python train.py --hidden_size=64 --num_attention_heads=2 --norm_eps=1e-06 --extras=["some layers without attention", "local attention windows", "paired heads", "shifted keys", "exclusive self-attention", "value embeddings", "hashed n-gram embeddings", "an embedding shortcut", "skips across layers", "capped logits"] --init="normal" --init_std_qkv=0.0975 --beta1=0.9 --weight_decay=0.039 --decay_fraction=0.735 --final_lr_fraction=0.0 --train_tokens=152300000 --max_steps=5598
Each number is 128 + 24 x the weight over its row's rms, rounded and kept within 0 to 255. Layers, rows and columns count from 0. Numbers have three digits each. The size before them is the row's rms in percent of the matrix's.

# layer 16 attention value, 64x64, rms 0.285, rows 57-63, columns 0-63
092:162165105094099148129170136107091142138156150111144108126123145155156146116141083110127101119144101149053141123133142177103161114149142119136135131155111149083151128109102118148118129133146161
102:114103077113139135134108163131159134118178093118150110125137142134132154095144152127126113152133106169081103163155183141134129119119122129160128118144162169097075140138142132090145151120139153
094:079167146139116118132148131078149132122119072155114144121131141084110101088121167131125114124173127114129126129151131111174098129101134112128138127191134161144109145081131114143152144121095132
077:151126138121104160160129088157150131113121102159143112147105165128117154085118154129134110135124105115115137129120104112197084105122082148075131159141146133112171125139152135141104121118133079
076:167115168110132142081143147126153131106165082139093105143138133113108125126108094103159122140148150135145097109095167118085141108156136085097121163089148146114138149159123164112123109108130107
091:113083144127160156107139116117131120168143138137091113123097097122132091090154136170133145122128141115156088122163138160159118177131130131135131088161113120124132138167104133085105145128075160
085:143093152109112139138093103132135151111147102155124159169154083139116137133129075105136139129150144143109058140164126125121112117123113104152136100090147175133126144132120076111135138160142161
# layer 16 attention output (transposed), 64x64, rms 0.245, rows 57-63, columns 0-63
073:157148130090130087078136099151119099084133133129133184145125103079115152143094131104159152167103120149102134139127120122115141126115135123119087133140145148169110141135106107134067129105112149
098:122115173079110115105153100119142153123074162132110133112162153121111126130106110119122115127123142092172118137176132155085145156162148155122113087132153119095139147131111084105137087121145126
098:143137128168148114117164110106131111106129180088170106129133089099151118156082099137121149164126142103095115139150145071112138145118139133112122139082100122149130134166165132151127125165151129
076:120130128208129113120166136105132125092121129168130161130137125081174134191095151074149127113136132092138121107145144133128110140117105104119081128148127108164119126124124106159135134119126132
068:134121094111083111169087100104098127183107109140148103118126132130112129139161153121117150080067116156119102111170117133128111154141125122136111071115120130122138106121120109128111154108113173
085:123064149134131141136142124098126155129146141086157125176173152105099149133163170155097108132164124150127084104123150135113134120159119114168134154129144142088084121110148143162133123116140117
082:110096171124132115100141113138096138133138130114129118095169170080110135120142117135151140127118095121140139125084129167115175119122135140122139158108128091098121161097140148138108131042146119
# layer 16 MLP up, 320x64, rms 0.283, rows 0-99, columns 0-63
106:093134125139109119142096154159101133119154111102118151094100139140106120178131137144145085128163147142157096135133145085151156145130127119164133133141151155135104115100145088084091140185122100
107:144134120106116128131134147084140106147127146148112157157106126141113160100124087137105181105118141118091095114095140118120107130142105115098115139131141138103102134082160173121143152210122142
122:118094099126143100164131133156138137109153092129133139126128125187135103162103123136156134116152105072107134090169115131134160090148110143128125104124124099094094139152151111098125143088091094
096:120127113163098162121122137131103170108183157137113146177105129136092125148185151135097116126126150084129107151112097126096112101089129133131094147152167178124140116126141120130121121117106152
123:095128106104146134077124130142147122137122128127127126108142131151141127088174157142115155124134117110102095144136120073173150106167148103170118131090094113131117107124136131076120086133181144
083:167137126101139093153146136093145092158139155098150142120121154132129131157116123132156127140166133112101158134146147101117120084116131108099132086086136167146149181145094104144094176115143143
114:118150111118090164194136143116165132100152099144142097084157148153108151161131124158155166117120133140142126149122117132125089117141114136103105096108158150105165136068127106120099118113123126
117:130154142123114114154163140118107082119150070138106153118153118120137141172147120105077112137135109101136117143128167102110147136117111151093121142129116139140137109082093157107105196118144158
103:132138121113102135126152154140094096101100153123101117142106125125146122148158128178115150155112144115121187165099130151138085123108119117148123154168096121072097100105118160096120108161114107
083:123161160147131119116153117124152122112172151181123141109140112171150157145142115130120117108128122089095120161091109115159105112088123139139112107132124109159190138182123078142113139129113142
126:166099156140106149160148144101149132072128133098146122101147079131102094116131150152152164143135111155142102097118131103172113126161113114089128156136128091105115099093152145112105100134141144
090:151143117084160159129119105136145122132117139117161107133113145129128118090101121094142151141111097171155166121118098144113184112145112092139167120100116153129162137124108131113142104165058132
095:143134127127150126135160082150135137149098092148136138128110164129102127157150123163110127135144154155117168153111114122087107117148149101111096094102149105100174148144142103119146052135098131
120:115120111129081139145139172111165130130172126158111143119111148113152142122160139180129119078141105110142119137098117104091156112170159138128151130130134134094133144145180110105106138178127161
125:142094107116127129161115155116134135139107099106139095129154119130124127127159112120162114080124089151137092067106104164115132119097118099114125127131133091099118094095096083164104165153111113
101:129153147114129143141143130163116186118173105135130174122119126179094121087116148168109100102102120084165099096121139092151138139099147117120163111099098138122099146134135154122145155114135122
100:091161180145155118141158110144108110150160113146128198127131109145128102155139132112104166107120119104102091126159095117119156129120145093156108109142095127112082151115118157127098125139107154
114:077144127136102073147149113156125134087176097105126184117098144150130117140113132146100167132147128079116133137096161151111161102104144122141151148102126134132123142115136099132097118167125105
123:097111121132128154160168144090133144101102084135150140083118165152090094125078138118136145137170130124125083120123149128104083118146145132082121105098161116123103125081116137107131134117114140
090:131184146125103125111119114106078114123103143135122116112116166138121154054111139154106180139146106130092135125129126073138106102109107108174148151111108166144110139141108133146102125129127131
104:087086116161095086140117114127126141140133142188135136128145092128109102132137128122156159134161085192150115108108140126157128126156185116126164129122114133101119138101142165113125102105136144
115:168116153096133107067141111156125101141162106114119147141118092133115135098100146167122145142125104129120088133102125131122132126142062138115132173107114150074124120091151105116094109148146114
118:133133099117135131116149144114124149171099124099170134095114118145098120126130138136099156090138112113152176138112098124165104126152103080130119140131115083163118083191112105137127127105149164
047:130060125135149120097096117145119125154120141103119123135120093162141123121163124160115120150154155120157098139155093135085162118143129133130150114107130183114108123198111124132090140123108161
107:073116122114134131121135138127114132122129113174197129110106070125108141122140112145153147133108143155151129135070119127160104126104157189140089129116142101120134175147133110135108137149136151
095:169122121133120153112165139128115133160134158144163124097151104142126142149143158122106139160152105155095112137157142166134105134097181134126128092094167154177102122120141134143109095183108135
059:128106149128118151132122085120133142163140142139141197137133065123102113190113112135121125132150150137139114097119151120161126106174126136099142142125152090127127094161119133117123114067146140
095:112103112132126139122120110149187129124114148092119114173073111145123142130148148146143171105123119167120138127113152116121133160118139142107133116175130095173151171111113095154135114152068118
158:099122091105136139126141165153137176089127167146167113099135129121102113125133132135166117144128127122145153114098135102127124094105149093148148117173160103162094122150070148097144147162148126
084:099081121127154125098093145112117128152142137114097066133127136101113107141113125130120115101134108127145087132125160129149131124139116108125172112137131138140087116130176105118084082192090142
075:103151127122115090105107126155112154119128100167101106124109085086146076098084160127108128136160129110126135144122164122134115094138151121134162127161114106088087131107084125116101129112112090
103:135112134138128084148100141111138145126129124130130134154154131112211134085140109156163118098151100118144156113101155123127159110127143130119117131099110064133092121111082148120099153092145118
086:128089121157112170112125138156113126118131134148138130087150190124072111156101129141141100149127125097119166113080091143116186138153140145118093120134147146105089153145116112134127132113132156
080:149138075148120105134118127132129109157191161145161113110145091126118137107152122174175134100146124120108119156122140142169100152140140117113094138110100117157102123145134124143062153120099126
087:138082138099109105141118123084131104157093149123132135148144194102086150143071128149104104153112107107129121132126119157125117124105140132142142152133111140087126116159063161140124112144125149
067:073143119163108122129136107122099127137085135100126137111114151132138147136156177127178135092149087144128189099114133110114134155082117156126141115174123118124116113115126137163119158101137165
086:120122113147081113124135140149137150076168116096147136097155122121123147103154137141124135139137133141132102110131156106112125096084151128122153105160155172041120134105128091114129154162117137
084:132115101129119130131126103125176144149138150182092103097138127138080120144184132149083140101124096097098095111110126116131152137155119124146119112098129106108116124125202114124149148151105123
101:144152115128126117138178158128158121090123108146110164109075127138116107117153152170114102144130092063142134180083170119137116101117124100134120135098110139110123142125160158127105118144145138
096:157133105144105090150110120091134137129160122158080133104185110129151142166132132143129114083135104119076124132156132091112140124099135131119076100134123134111108162115146097136090121090150145
080:171113146074129099093145120092152165110145147110128094094104112117137144124093146098156110132148137137137112124174100142161124114131088136115110154109144089194147133142142101122130130138110101
072:067116165125178132105164127126164107099130100129140114161129117159127131100102155141109120091132123119161124146147139147125113149144148132149112187143131135142078147127109068140119096153138122
070:107129162127130110094146170149145161089145145100101094147098153153105082116151119114130112146146143117144110098126136094156143102090162107144144147130067133159124185120114140146132130118103124
131:125155113080151120091071190111122135096109165128162148083123127149119122105123140148140151095166115154114114126101133145163162130095145133148121123146106152124120113123181143140112137145146105
107:133128139121158126166123101137134147119125170146113115135112111123065109135124146124151142103102119109124129137116086130115130106110129113133115121131144078231115137112121137092146078098135140
100:159150133087138137103171126117107170121130155154072142120129128174143124143110147144115176102101144151160140129130086123144144150091128101098125101132169159107140137121146159128134162146165152
088:129107156102191122133128118146105130126122110123172144179130122136112121097136136126116137075077104123104169119116116120155136101151105180102140138156161115135163104136097082151114127143136144
102:131168099131129120115103083162094143108148180128129143100081154124096151129148105097155138182141110126152114090120182130164137124148132123108110151108112143085120146102143149110113105129134126
128:097145129116181072122104140116114134116132135120117082124143110123114158161102169138116177159127110176126133101061126113124142094141134104115107147103097121118124141129135133101122111131162088
097:084120154115141112113135147091155151116136136105140117174113141126195132101122173152130128140145132133132129145107122109109109140130151144132143142208149172133071157165139130121125149137124116
089:173144156133126106154141171139104140120110065149135155145069119168113103122145133156134114136113149128123114083134141126065104125110120109114152187156127133138114130115128125124098162123109118
102:148156111118093110133126135135106117150091096110121120106112142134111132173121160163169169092127098136088152128100120146130116148104082135175101119087116180155104108153135134114123092115116139
085:143160144158126130109142154145140142112114129103124103136136170149092120137121128139121143104140083140142146121124168072107115140120163145103164182123134083152130154116171111156121097178092113
086:156127088164168110157110184132105115141171158149127127103138126169143124149177078134124106094131129120131110114112136132113130113142111098122121089078088105111128132108137138109086118155139113
126:147106158144082105097103138161102150120169101168153124148089112144162102141110100179135117121143107129129111120116093108115154160126102149153084110085114151132130120147106158143129160131107149
072:131094102117115092119154140100131108144141108130115154116152129130090108122172155108120153149125133094134177146108099162139087127126151163121091134128126123136130107066122175183109159142114121
115:143084176114131121136112108112128119134131114142124094169161146137114079133090140135107130137106078133121144065106079131147128102083118154144107155162109118089119126114127145119121143103094110
070:134142168084168153138139153125144128124151160070138134137175148147134108124128118129165138111152146148124108120129116122073115138166140144152146140136111127175146166142109107096129160139116189
079:094141139165133139109148098139147127072143123127143118159133096109140085151112153142123165122126138143138118092153137125116125145105131132177132088167097169177108193133116127116135103132098140
099:163126131166142124101129085120140122084144158110128120095113126148118142146124172095126150072130090146126121118085122096134129137137144093101150156115154126126118056159121153089145143133140115
134:143144116102117116179128133119105116114111107112131166121147115114077035128120157154148150116132112139108106111123100123140118141145128174147132154129110114102123108149135064133098130149146149
121:129099146110153130091152140147100093094121120131181162072162134104123170101084118136092154134141128129152097146119101101148152129177117118082123152153121109122156103139122133110124128141138143
141:124115112130141141075166109136119109111152137166145131170093128122108100137112135121162135155171116112110106130127145118134139145106155143153116105171155165166138109054146139116121118122145076
084:126130099181143105118148117162083126088139100120142129118101142139106144134097096129078082144126118122123167069142143112116145077126130101179117121117115160116125134139104131100125147141108156
088:116092141137124091139095168128095125107138125137165141145088137130106116091109124121113132102125123109141117109140177148193134107085151157126123142116177089133130138136133120149094109079166141
102:131112092119150150147128131150078139103103053140123141138144101103148172133158146161090128149125100116123151096119118136140143136141108155117126094145163146143100120153110112109132083129120074
079:113128134126144125122077116141130129132152166152088140093150150103123146116111168156104099143121130112127134096124129137174115161136118154111133140138124170133144097193113065111085130156151141
086:112159141097105181152148132109141092116114115107072166096118124090133131140136139131117132109136118202158134104141126111121128136150072132127155106137143126097118153166131120104120097144100106
087:132185158089123089111143164109124100118135165104160139127114113154115149116136112116106155097153159118133123169091145157122136130146130152132126176091142122150095130100162132085150151123109093
108:140109090114147096123118105105120144097132127139126119138113168133098128113096105128121160178105115110162146122119105146163150156132180125100145170140124116107134118063106122127176128167113163
089:142184137162125104181170105098108124115129150142129150110174131105178135143141127113119124138167128128143100129108107133146104134133135165119092099144137142125125106112146146059118106116169109
102:140130150138090125135146109133115146125150166197142192114135130146148122059116097142133114158157107122135145138132150126144143124129099149068142126136148115119141122112111143108180125096129149
099:151107116144149105127129150112081090085149146141121107136140098107083118097123100140125125104195101123106075153114124111124129159153138122142171139103178123135117087148123132108116147105125140
112:108150123132155119144181119120145096115130157122162059154137161132149148126102132135135138117143086107174172096126107108152135148123093105121102133148156116134088139122142173130134166113160136
114:105146136114142124128108120124169124141109085115144118142111150137115124133112143139092128134133100145151082148083083107205138126171151144187104101116149133132106081098126119121127103138139133
078:112085107083178140148135182126120154126158139089132113118147137120116109147157095154117095138131117163141130115128170132126132184130131115127170104117093141108138089112110112144131128149164087
128:119114133137136106111114086177135119158129146170133143116082173104137167116120117114155133132171077094150095126160141121160133131106123074139113113144135122147109133108142185095108119133140120
089:091113096099161106112115139082174138132146133116155096084166149152097120129144131128145120139151134098142089144137145120148135131150120135136129105116161164117093116120155095110051134129151143
107:145099150130132129119087135164171123145143125143110161164135166128141115113143145209114188137169149119144117147110169122106108121119099092121140142136144143124138122092117087099136141120142139
084:112137152123119143137114111146097151117105122083119126139120140138146141143155146121104112143151117151113102179087136131131174112113103100120140174102161142187126163107129135158127128170079175
101:131094151103124130110094146137127078125097130193119121124118117128101171133128094121110149140184134109141132099154164098123123106149166086145145106132116100121098115118136151080157150156129130
120:132110118122101122138152147120140167153127149156143115145108105153114146133120122148149100100114132160159102090118105105135109084159117130132089131086208163109117125131091162140099152105107144
091:133130127127159105117140117154137125101209117104172128176098154171162135139104103118135120184143129072137122132134141133144147136123109118123119124097131152114105102113153139114135177154130149
087:142124128172148121099086084131146112088105122156156105139109134114076117150143144198109121099164115130120119124144133134134081160175124143092137144116121113127115107144134129174112103150124130
091:137146130094181120114132122133141130126118115123154139143118109149075144154102133161106145161110144097117132140123096146118096129083099142126136120089154156164111106111174117085176128159104167
109:125136109122130128187100094134162142129099119121138103111124136134140128131122122139116183114162117131073105105128112087116153139120106110134132077101128088121098112155129091074119145139176098
117:153119139081148152108155156136113153118108125090146120147102127125104138115088121152098150115146105136108099129094133123171118122144119136088104130085133076147172105144157134098117162101165092
115:123130111104144167105108128112105167101110123144133139090122100148115102119090144126116159130162114136148065116141125114090145142106117120112139126121068144094134094146154080119166123152114086
073:133116133105105127115113111138156141154108147126090120117074140104095118113118060095095120121115124141116145138086101094108131136119090115150118091166099090120120095087098143121153141166115127
148:125088155121088090137124183173135122145103134123162150157135085115138153070137131163143134132172115138102104134114123115153134120108125097109113117128119133136086149159083140096146115096129115
094:125114127111135123137095166118123108148109145130115136163118165131103160132164099192108162119136140084179117126141145167112154132134140161122121097136117138162110179150118109142130074140154143
083:110090112095156179133127123103139119087153138170126106114142159141085152132101179131130151127127148140121111131162109116176103119167137155117136153113150097153144134138131068137166132111136129
100:138098149140121157140142164153153169158146157116146135156149144147113139135111141151137143141147113145114146148131094152147102101073122060123125116126144141116099144110152085117069102162136151
097:129163117127169151165151127134047120143159116133140122126102111144146111097122103128112145145122111197108130115152137104098130131122153138105155137148184106143083157137115124119114127094115129
112:090147120070183174101115165135138109107117145115124127155130091161153157131168104146156156097141131133131117123101149132130148125122094182164119114123105127137105129116125119112145083126115164
113:093147107096109093069125118138089130113187103155136132148144109137135133117115153137136113103088129085151119139141096090140134124160145178098116173095161139130091147120134119124143125114121117
085:153133139124125106147126135123116093152130086150095133130111109102152147158142110093136149059105116092116100131103110123117102106160134104090142141142161099140086130080090112108113144159134160
099:121147128134117107137119156120091122113093152139101166115105115087117115124136124146125083158141120178152114099085127102142182133172120091118113158071099118139100166129130110137118115117121096
096:097127147122076097125171113177118098105121112134097130113135137105157132110098157108116121091128096133134090136135127105124107065130103129158080157119112110116069144158139121113133118129138149
044:135107129118121104134183111146151168100146128098136118153103119118160168151120101141158188120145121121129144150105123107155136148105150131137170151175100124146139128134157112171152108147083097
# layer 16 MLP down (transposed), 320x64, rms 0.0569, rows 0-99, columns 0-63
111:112129124226133117107107131142123113116139136140136116127124114153103149137151095150191129117112182152121141124114142098111142164163128109177125157109158128127127101156098131103137128138120118
108:166176143107134141108140129114137111127129166109112106162118128107107103102128132124118110152123177142117145109148134170133124135170170156128140125163086130138115168119180138091103144156077149
129:101119120162159119135135093129100141115142121130148123100130123117127142125102156133149161121134188087108127122162130147119141118110118122108098151094153101120143160085210112145088128130094098
087:130108138115122118094102123120140141161059137111167109105138111156123158101109100117133152136160117183152140109131122150145166129186160100133132094150126095146149156153140136130128134122171103
130:119121094109149111108139098152145140119127123110149161139143168144147178109166120121086121143120151102117124180151143061161166079132171109151155160121121115145130128131116106117116132127136153
087:141121107112184153088117144158093164133116148151111098137164110110148130126152112128130131152109082148119112168128123128150145157086133157144149126100154077134090139143156156107130088135093123
103:123086099160150145137172132118130120110154091116099122151115146182091123120117143108131151120131157138095125171118148103154126140102149078114111105096132171139122113098127109111094116147072133
127:116179125214125131152096120109128129133067092164093109134157129150129112125147111136118123131061131154122118089157167138132137148123131136111124149106125113120153124120155130109129141130098138
092:136134115125121088131125108127147153170170104111155122126127094147158129130124126061121133146172118142135115121153099132132122177132116134108119129108114118167132110105186063156100135134120088
091:120115092196145162129134110131123125151095103128158186146164118137133114124125120097161143174140138109163153117129122115107150144135095122119134165089101167125093123106135164136127154119167126
124:147131185129133146151175124142142154080145130114154133135165104148129066124101136097142148165091150126138147146137151140159149136137122126077110134170119100113097139108125158146132144111101154
091:153111113184112114137142116102141152124159101097129164159140125116139157131142146142101127136179130107118136131157130139099109123101126180133091150153116124127110109129175103122080172132183115
105:146083137211141125087095104077144097087162160114133116137107105119148122125131125116115127159090113151155121117161146115142165121110126127114125131134125158158105088108134147119122121119157109
138:092180162164109127128131111137142159149131140128147091124130129127061111143138130141098104104124127105134130123142119133109127100138120137153113149163112138106129138116226162102097143127138116
118:173152082107107097135132163096127151142153135129105120117156148161137138131137124086120113125103154157142146177142109121109117092128124121107086103185113151088116151164099105132091149128125122
092:163116121122111090111162078121169134143087144160122171131122129144127146103110151163102122118090109126132132085111078115123110154109122099124107116131156135130137080141182166118129132114112158
095:101144105151164139142122151128107165160121113122108138126110155145159114134128144141116127139108095113097103187104111146196168124127126098130144123146135153094168103128114086100127089098143104
118:094122135165143099120143139157138140156095120147101121122127157116083134131122173094132183102192180123152144121126152119121104104149110139115162140100154132142116139112081109113131109154152120
110:144130143111124179151155128113130147134124076174109097078126140134082071141097136149126138135166126129105117142125123134150106116134118167110091078111134127093153148113106147122105093110150134
095:148169143126096172127085110112136104152120131118106084111159121120118145103135106133143133113160123137081148126164130106102164133165104130136156132095118155159161127113068166141153137092109120
103:103118149133098106129107121149133118150136150169110129091124113124111094156121128139138197138152111186150116161116143108146106143190162123104146124122141091107139136107149132112096079137105136
121:123122181111170146089138078137113125134158120154094119151120128126134145137098116166087138109147138104093096128116094125123169139174086137143105115081133142110110153101107093122110106131144110
129:114125107123163127134151153155134164167085166114127113124138135104176125136147138126133163099123164104149163155148144135147122149186103098134128121169139103139138101133177102094138136126131175
047:111142102166108124156142162114082112126144097138125132098097111089187153142123122125149141147131151098081143122144088153155095112139147123119130122096139167155102138118128147136121091174144097
104:157121114109164140078123102109148115172162102158178135130128143121107100150132094149167164162128158137157087117114131141093135120095168150166114107105101135134107144134140117145155156136136139
102:129142134138167113104147119115134127150147123108109109166118153100141135095082118125171142126135134124155152120085137105115138129193106132131119125127089139097129158185137116122151186107180128
058:118091137137145171146115155103086122120137150114110056123101084088111148122144180146136141105138144101097156117155126151148109146138099086126155127091109113117119107127123134114095092121123122
090:111119126063157129147117110094137120151124094148161146080143143124155134205118128159113119105162094109132136136132150123108138119124151131137116089122117189114130111108139128127134138105179135
123:082126095175146157158125121153100140118143141143090135124134106104129141090128146130178130159096137141117127101095153137106151133111172118129121116146158132154077136142083106122110176165128113
082:121169136163122114132114151131123078143169111126092114098149125124142123170148114152131143153149155160111102105180100138154146126159110110163128135177114140122158082150162141120154161121102123
067:121136124133105136116123076102115100137144170072139121115169115155151124143163129163111135130128151102116131121113097180140128092119099151126116132108123065150151105159148130159169154129131161
096:122088147167119139149111122127141127133117130076115109120157119140137154165127125136109124141088139129126064123155155133140117116114127112134095093075157121156129125183071137176114147128103119
086:122116118184145120127139141132151185133127124096132132141124120137182158107141129147104171138146113178110124125129161144107139136101126096125117139113126175117153109161184084093129140145116091
081:133113146173103154119140129146150141126142123081146139165148141128132159170069119115122130142084104127101111145075134107132148118110139125114136109169137143147138166167086134172122150146143166
099:154112103164120080135151145139098150138129115178089110081149135155176120137144136138133149135091098091110112129161141127133094104141137119131109095116112178130109103092116125114105083131139104
065:080161137111121126139151141095098155139129144125123117129165122116163170120113130129152105138120107122115193168137145118124133136111146171094109095151144084114104120150107088117079095106103139
086:127105138158116120136136115095131119109101154133141111132127128090148127070158139107143147131129089153149143142069120135135150148158103137097129135151151150177179172107100088115127121175112123
080:160099144122048155140123104142113131110137133085092103109174067108107144130140122083096086121127132137127116128176126125147142121115102113133129132137098144127125149157131145145114143160147103
115:136153149168079094150121122142146121136111076166116139107125116111115118105126116143153135136129148087092134125102112136110138077154135130149114146095129081162158122157193121137135128112126085
091:139146135173113137164100099162118144116137112108136136122131127098108135117145111100132153088060113143124118088080146124131151129096130162144132154141120127118117133122039109152117136132106113
077:119149139070128153110117129064161146119134146124143138106173095136109120141135087119157140144111154135167153189104128080149138130124118120104131109095149144108131130149139120124146077102148131
061:126114136133131125093106078110152079165146096109117141122129066149155155164123111142132086104115121121134100128142136112143108146120170140149110128100156105166088150113105087118173119136132136
072:160104143082144132149131131101123100131108111134137160094155100121142118118138145098098133133127115187096149138135140131117113158161114106123084116114204125075141106150175131133119119132136102
138:118133122126153137079064163119128151077075166146153137057113138107143121114124117123166147111127115131115158108116106142156155130124143111130134127126089168147138125131144163145115154117125113
095:113158110151154180142140126113127153098128155113119147123136175117133139132133136118118137121163175129152120141082151112119127164073149123099116106102136128174096155125090139130166154170100155
099:154116117056109161138138114108140126115063162147123072084155121143086120117123122128153166110128108121127113108102112145118126137171124111149138110111154122085115121125096138120137136091103136
083:160143128145103132132137170123140147134117133107126146193109097129095117103107123148115120148110112191175144163126189112141149127134136109132142160113105127104144130143149160163138112096083138
088:108151138109130112119076111106145157153145120140107165090131140137118158146139141097122106115119076139165077109129127137161107148120096108074132128111142155123120158085115142132088147176139142
129:082172163084153088115076145101141102123130120120114075123158128101110098163113173116122147169124115151134115126106123136104095120145137123115132118118108143097121145107145151115082095128141106
093:102135141061136121105099064147125147137116119093129141099120085107114136160143147150145155136135102125105101120135110150137142146107127113190125131101113108143169117120151131122137118147191115
085:133104118122085090104129137134105147131160118134114132113154117144145127111147163135101175095105116096146154160114134138166151136123103153140096147098084177140134143110096136102180096162156126
098:148136138101166127097151183092100119178091091128076156144095126136112139147153140085140100135123118139153137143110137110160118131142133143101124161148119143152093127138090125113117099083138120
089:137113074129160116129125136142099108139136082136123120077110133121119178152053114096163120105162085129134114110118148127139148125120139100151140132124095145129094151135150165171132133113118109
077:132138121179152127129110118145155067084093152119064148149099150142142137121157136112135108163140144124138133153124094126091123109114155125146107112152150095103151112142094132146102109124076126
131:125076153212116143137101141163082134115124130136125135100153109163181106147133120113162114114139150121106108130123113128108138131110121126154099128081138161147118125120117107147160132119181126
064:127169127164128164098115104130176183143101097173129097114099118151172164126127142157138119117105136151179112124127125140156147134150094092093135136125127132153134137117123121112129142169159159
108:116076096134124117120125097086137125139146131174115108119097133128119123123099124189123095092096096107134155088120115155162092115165149133121138124129109141081101147095105150136110166153131137
074:168114115091118102118124098149104104124103138142108123108125092110123120104108137108153119108068102129096095139119128141136117108120141145116104112143106140167104096130201164133154072101135134
080:150127141157120098091106140125089114137119127128153118128140124150126134113127160111102135089139132131120108167084127135092160112128152161126129165120189194076116128127125102138141150154168159
106:126149118215147113103127131143123185071125137099098127159114133154079138155120135129096117133134086123123143140116152160103133146107140127140147142115106098114116153130154133111116117126081140
146:161150160100125133165102118143102112128116104081152131138162144133126067163130133118138170132157134103116131140111063157143100102109136140149140148121117145124126150128103080136102132155156168
127:148117173116135086135111128175122129114096121127191160091152123081166160116083150148126169128156123119120089143128143143098127128102145098114116143152117107122144118136157123132108151118159159
124:148125145229088109117122136132127141097114158131117121141144133096113133145152138123159124144106163150108139108140145106115150109157130118145148144135173119131137106107181119126133077116111092
084:095110144147141130158113142149128133148094156152121119131087129125082109134123173137150159112192131171135098132141118136127130163127133124115107186162118102123164092121085145139149149109162116
085:121108147135151158113144170119116138134162136147134141138106133164131169131143126115104135139149143122109142120123165191174132155105131145104105097085146077147148167152130152143106076125165139
109:132102141148126174112128126121098095127133141111082144136083129097080118135132151142111136156142119170125136132134124132147109120120126125103116131151124232138111150138132149127095126084092135
086:117188142235125135134122154126153138159139138109118098141141105114135129147117118110123081131104166108136132117116126137125128143122117120145157121079137129158109138105153162143162132128094125
088:117151178157110149135164141122144106113142149123133123128099184121166134160145131133107110123133111159123106096148176140117069120123128117124154100172115105162130122153153123107099081111144160
086:131158120163104093121118138172147148115112155092149121109118122126135118123087143079138142119083145152145151110130165150134099142126121148122142191117138113142094143101200133119141151109103118
097:153118120124147121114142166134143144135117117114111149160121135155145157148114128145108133180152134124110142131140143118148095122143133151095122124141137156156155142095069084091193164117179162
088:160100121171134128093150099117126080098137132167150131096134123126075118107104122127136114116125147171113125086182131089143108136154144083117158162133152138107149133141107124122126139115079127
098:124158188089123121132131133135102106152142129156131093120162084142143088138092124099137094156097112118145160148160118119128107128093130120109114108135158176123120160107149102082129172122124147
114:165121115228129113144130170130128117113144126146122112166163123106140125115112123124123132129185111110093107135141142162091117130152124131135158141133137163143099163136159114157129094124133155
118:110122088121139162131132171129091118072113141153155061125155144150132120124122131105107130119121132091159128076136127109190109134140100135142134144138160089109094116148170141113112127136130127
130:093119086126131133116147131136133096126133128109141108157108166121074119158119123137100151124150143129143132112126112096168113115167174093162111140113142145108074106086095104178124136154109150
076:168146085105107095145111140113141095124140099115088105124101132098130055107110133146179133126080159137114138114142132126123139114134160133168139128148122112134113153116128162128088115077108140
129:114132148133145158072128096165140146148121171156140145140120155101125160131157113096136123147140078149171101113151154110126103158072119103120122130137161121128137168113148166113103108139100144
079:119107132152146135143130120129171103150157153102150125136150162150144131160124110113135161168110153131103122118149129084142143142079131112128132113155167194153116123145157140118104154129067090
118:124123165155151142126108106119154111112089128132122141125150123063112135148103125096152092117141132137125156111142115145127151117155119097168150141051104129146157150116097114113117161087168111
083:157103106132147082131123156116137088120126115142167119090123106099116121147120126127175143094073127121126145086169120130104153138143149120147088111122104130104169092180157128106115129118141097
103:162097143140110122127129157156123103135134112177122138136155158136156132104138120126134140168181153130103178093167172122115123122132162142134133115161098111133092139164159131091168162115106124
102:138119149181139139118111176149113141154143092134149118125107138132153115118093107129135148114156188113155174116165100116099144159158139152149119126082145130131128119139106116124108110164139068
087:135110119097102115119119131105094149080098091143100159113128143101145103121165166118145129148143131147131106115130111083113107128104084149099070157095144125129112167119171146125130121096158142
094:133149115167108137122141138141133107116128126112094124125105147132188130169097127088114134131166135095102134169107112145141114099128152137133140101149085109164090173182104143124134101148118167
084:102146114135098123083082139127146137139139125118112145132125116128131136149084151116163111176130071164145120102111158143124127174106132134105145156193104118147127138160142115126165170139138152
112:124145099092109179141143119159152133131089120132121126117155132141133114122107105107082138127124166145092126124162102059129140146132121132115180080111116138128098146158139144096146136143158083
129:153091139091160157108130174134095144139107142087157133140176141126153118122107136085091120161150132141090122141100125129127099144152125143064123108121116095143153101153154133121132116116139084
124:133126099133188164122132153104129143130100132145140162119096098162143122138115119139125117143169140132154088114154137138095097145127094127108135138120084166067108104136156139127112076151098111
069:118106130086116106130108104160155132147156109077118150109122112102101144137130103173096164110134127130123133148165108146186112133134107147132113104108113098138115087104146138145112126192154094
133:114113164091131068133135171134152136149118135116157129173144074156144140123128122143135104140146132121127107149144122133122116117087104124113092129117080134154126156158090111096160171086105134
102:114136128206146122120118135120127159111140106114122108075107134130200130138110120156116138105112161131107096141135114175133139147082148119126150147145148140121107151129136144126111156131069154
074:111122115117117159164118098118125149111171136143142147125160139127132168161110124149146126132148170140146126115186163123134086122136124178132129154078135114120121065150177101148143134100141132
103:159113118136110077101135099100126080100109131145147095136118133116115129116124105117146121124095115125144119105107109092084169120116131126160102110137081144102155099142095155116167175091150154
092:130105128156091104059121119149130132108123154118133165154112151116096131110141133120088096127140117082124170155123098109146131140137104140159138122134126182165098152119080146123150121140153166
099:123158165081132154131153150139159155137155153095139120128119128143133115109143073122164155125148128146164146118104116108137155138113085162108117113129150137124143087135096132084153113077078131
121:118141114164099143116148120145146149133126148098117153154129120154185114119117138117139104113153150128111149144103112154115122160113101134169147121088099047083113085140127129106103126106093125
084:112196108179104107134144090117182141148119088157136112140124120128118102105112131164082118154100169113155137137136149168143128110138142151165127126125096091123155145136119132133128124147096140
085:107148176120121140153101178130109133101112151123125149159109103116174143117141110153122109206133128169122153143136145110142107147155118085101095142108115139133105127120175093149126100127135120
104:084138124120106145111133136167129115089126133116071152116104170142166131129143136118144100095078140121110103148119123119126114072094141136137109127155108089143095174126142121116122116151115182
042:135106148076152129125097149124138132136124099114151132105127141094102121103159117117146123079151073107148125129152133120107094188118157137123145124142135152145155090125190123161098129095133138